Each number is 200 + 30 x the weight over its row's rms, rounded and kept within 0 to 999. Layers, rows and columns count from 0. The size before them is the row's rms in percent of the matrix's.

# up: layer 8 MLP up, 2048x768, rms 0.079, rows 1395-1398, columns 640-767
# down: layer 8 MLP down (transposed), 2048x768, rms 0.136, rows 1395-1398, columns 640-767
# gate: layer 8 MLP gate, 2048x768, rms 0.0734, rows 1396-1398, columns 640-767
up1395,096,213,205,184,113,221,208,211,233,238,189,160,176,174,236,200,201,195,212,177,239,250,200,183,212,223,174,196,179,248,207,166,199,145,180,196,225,207,230,238,178,153,232,211,199,208,271,144,241,225,208,229,244,203,185,169,191,253,236,228,188,242,144,257,249,179,133,224,210,185,192,195,162,172,183,189,170,217,157,206,175,249,242,183,225,169,204,186,225,192,184,224,247,213,189,119,187,173,230,176,245,137,211,227,194,170,180,154,162,168,205,183,237,214,178,171,201,246,206,183,193,139,187,191,117,241,211,188,221
down1395,093,196,194,229,197,186,170,175,251,177,146,212,241,249,165,174,166,228,246,200,213,173,196,174,178,173,180,229,195,192,148,262,227,182,172,208,194,183,264,209,209,206,203,203,181,203,191,190,215,292,226,227,174,201,186,199,219,225,185,177,171,186,160,214,129,245,230,211,180,207,239,193,221,191,156,206,235,207,197,218,165,137,179,233,218,184,231,172,210,197,229,148,196,210,164,191,197,193,190,250,218,207,209,210,177,207,193,150,224,230,184,203,186,207,206,232,179,177,240,219,159,227,205,227,201,208,224,191,147
gate1396,093,243,164,184,226,212,200,175,147,178,178,243,231,215,168,220,119,249,201,201,197,214,113,160,181,181,140,205,200,246,150,196,207,167,280,233,200,203,204,188,101,266,182,177,157,226,240,185,228,232,210,220,172,206,277,222,189,203,263,187,174,221,214,201,209,183,201,160,217,204,197,196,213,229,210,180,211,230,153,211,215,217,226,172,229,200,207,164,197,201,187,174,171,211,173,191,197,245,182,197,179,194,221,175,187,179,211,200,244,129,173,167,216,221,196,204,193,168,241,190,211,171,215,208,178,215,204,188,209
up1396,104,168,210,225,196,218,216,224,183,213,189,131,219,178,187,165,181,265,208,172,209,208,269,253,177,234,177,268,198,204,241,184,179,224,165,186,218,217,188,172,249,124,150,182,203,214,211,178,193,114,181,191,173,224,185,197,188,233,135,215,238,213,197,208,195,267,188,191,193,188,218,173,223,164,189,201,200,225,162,137,198,192,241,196,123,201,184,191,162,218,162,219,201,179,236,221,211,150,203,190,239,237,179,226,160,205,215,218,242,223,203,273,220,217,294,208,211,212,214,220,190,163,166,201,222,193,259,206,224
down1396,104,207,165,259,237,250,137,142,206,193,200,145,166,209,244,201,208,141,205,216,241,196,274,228,199,290,259,192,155,182,177,169,229,228,192,168,229,218,261,211,243,152,138,218,181,228,197,254,180,237,207,247,216,214,171,164,216,161,159,214,222,205,173,211,185,195,232,193,163,204,138,255,173,159,174,209,227,221,236,207,233,211,192,205,246,214,163,251,209,139,178,192,203,182,165,187,146,208,205,172,140,152,220,252,207,208,229,239,140,172,236,262,165,210,239,241,170,169,179,207,213,216,203,191,189,196,205,188,216
gate1397,097,185,164,228,176,167,123,168,151,191,177,169,188,196,216,159,193,207,247,194,191,159,210,218,154,117,208,202,212,212,225,224,234,257,191,239,231,247,166,205,188,144,144,243,161,203,193,209,200,184,246,176,181,182,201,181,244,181,241,180,202,176,271,231,222,182,259,199,148,260,246,135,202,176,149,170,166,193,228,219,203,242,194,192,181,179,194,240,180,239,214,184,240,172,209,208,148,176,212,229,247,214,179,193,204,200,175,213,217,193,173,180,191,136,181,214,218,186,208,146,129,155,235,224,203,186,154,260,186
up1397,098,259,161,230,205,160,146,135,180,224,187,213,190,180,193,186,195,209,170,200,235,263,217,162,178,192,162,200,147,216,211,194,143,216,227,211,194,154,165,251,192,221,184,167,241,182,247,175,201,205,207,261,216,215,254,257,233,196,157,178,200,181,162,165,219,237,189,213,233,205,217,196,236,228,212,205,239,225,186,195,141,214,175,170,202,155,157,221,214,201,193,171,215,205,174,204,208,215,245,147,144,195,138,211,169,153,215,168,217,226,182,198,196,151,234,186,215,236,196,184,211,215,186,197,185,185,216,134,196
down1397,101,205,196,168,226,184,219,242,223,170,268,214,184,183,220,161,190,157,210,209,192,232,214,163,179,223,174,183,186,229,192,149,219,168,184,200,199,211,212,172,224,184,181,188,180,167,236,237,156,158,225,130,184,264,184,183,161,186,199,217,206,198,225,183,153,145,205,190,234,188,235,209,194,195,164,182,185,165,156,191,218,112,212,137,251,197,180,227,271,201,213,213,233,201,203,195,217,166,269,213,190,154,166,207,198,247,321,164,186,188,247,175,153,141,196,223,206,177,183,156,262,159,191,192,128,219,212,193,185
gate1398,093,175,168,226,227,256,177,231,222,234,196,153,232,211,175,150,184,218,162,203,234,249,173,189,219,233,210,182,211,186,199,226,156,168,215,165,160,198,169,231,219,211,179,194,216,176,194,183,213,178,200,207,162,243,211,245,230,233,191,181,182,236,189,184,168,209,231,189,213,206,253,142,160,205,224,224,218,240,188,184,180,173,199,192,181,200,197,184,258,205,149,215,248,214,237,243,194,234,209,180,165,228,194,123,203,188,149,210,241,187,233,142,231,211,216,167,201,165,198,136,170,283,247,196,139,190,205,220,223
up1398,094,214,198,193,221,211,171,210,179,157,183,170,260,233,194,222,177,178,190,153,197,160,214,194,231,170,163,258,177,186,187,171,212,261,238,195,227,236,169,239,160,164,227,222,196,256,209,215,212,271,235,209,177,218,191,173,158,196,220,205,184,184,135,211,190,183,180,206,182,191,214,204,182,200,183,284,219,184,239,206,196,198,253,203,218,185,189,231,159,196,177,210,244,222,253,240,228,171,177,208,213,213,207,253,182,213,223,172,190,204,176,230,241,176,206,198,137,174,201,175,236,151,184,253,175,239,203,177,154
down1398,093,190,196,186,230,196,183,213,251,164,199,167,164,222,224,202,231,241,240,197,218,198,212,164,203,219,158,173,184,176,239,203,174,204,159,177,212,198,202,218,198,220,154,204,194,207,179,229,177,186,164,275,181,176,239,173,204,184,228,203,232,213,171,199,230,238,248,213,180,207,196,186,188,175,202,190,146,200,201,189,198,145,235,216,208,206,152,219,234,219,131,183,170,190,182,200,227,213,150,199,242,199,206,177,198,197,158,233,210,208,165,161,232,223,164,236,230,180,217,213,170,228,238,207,180,146,183,205,184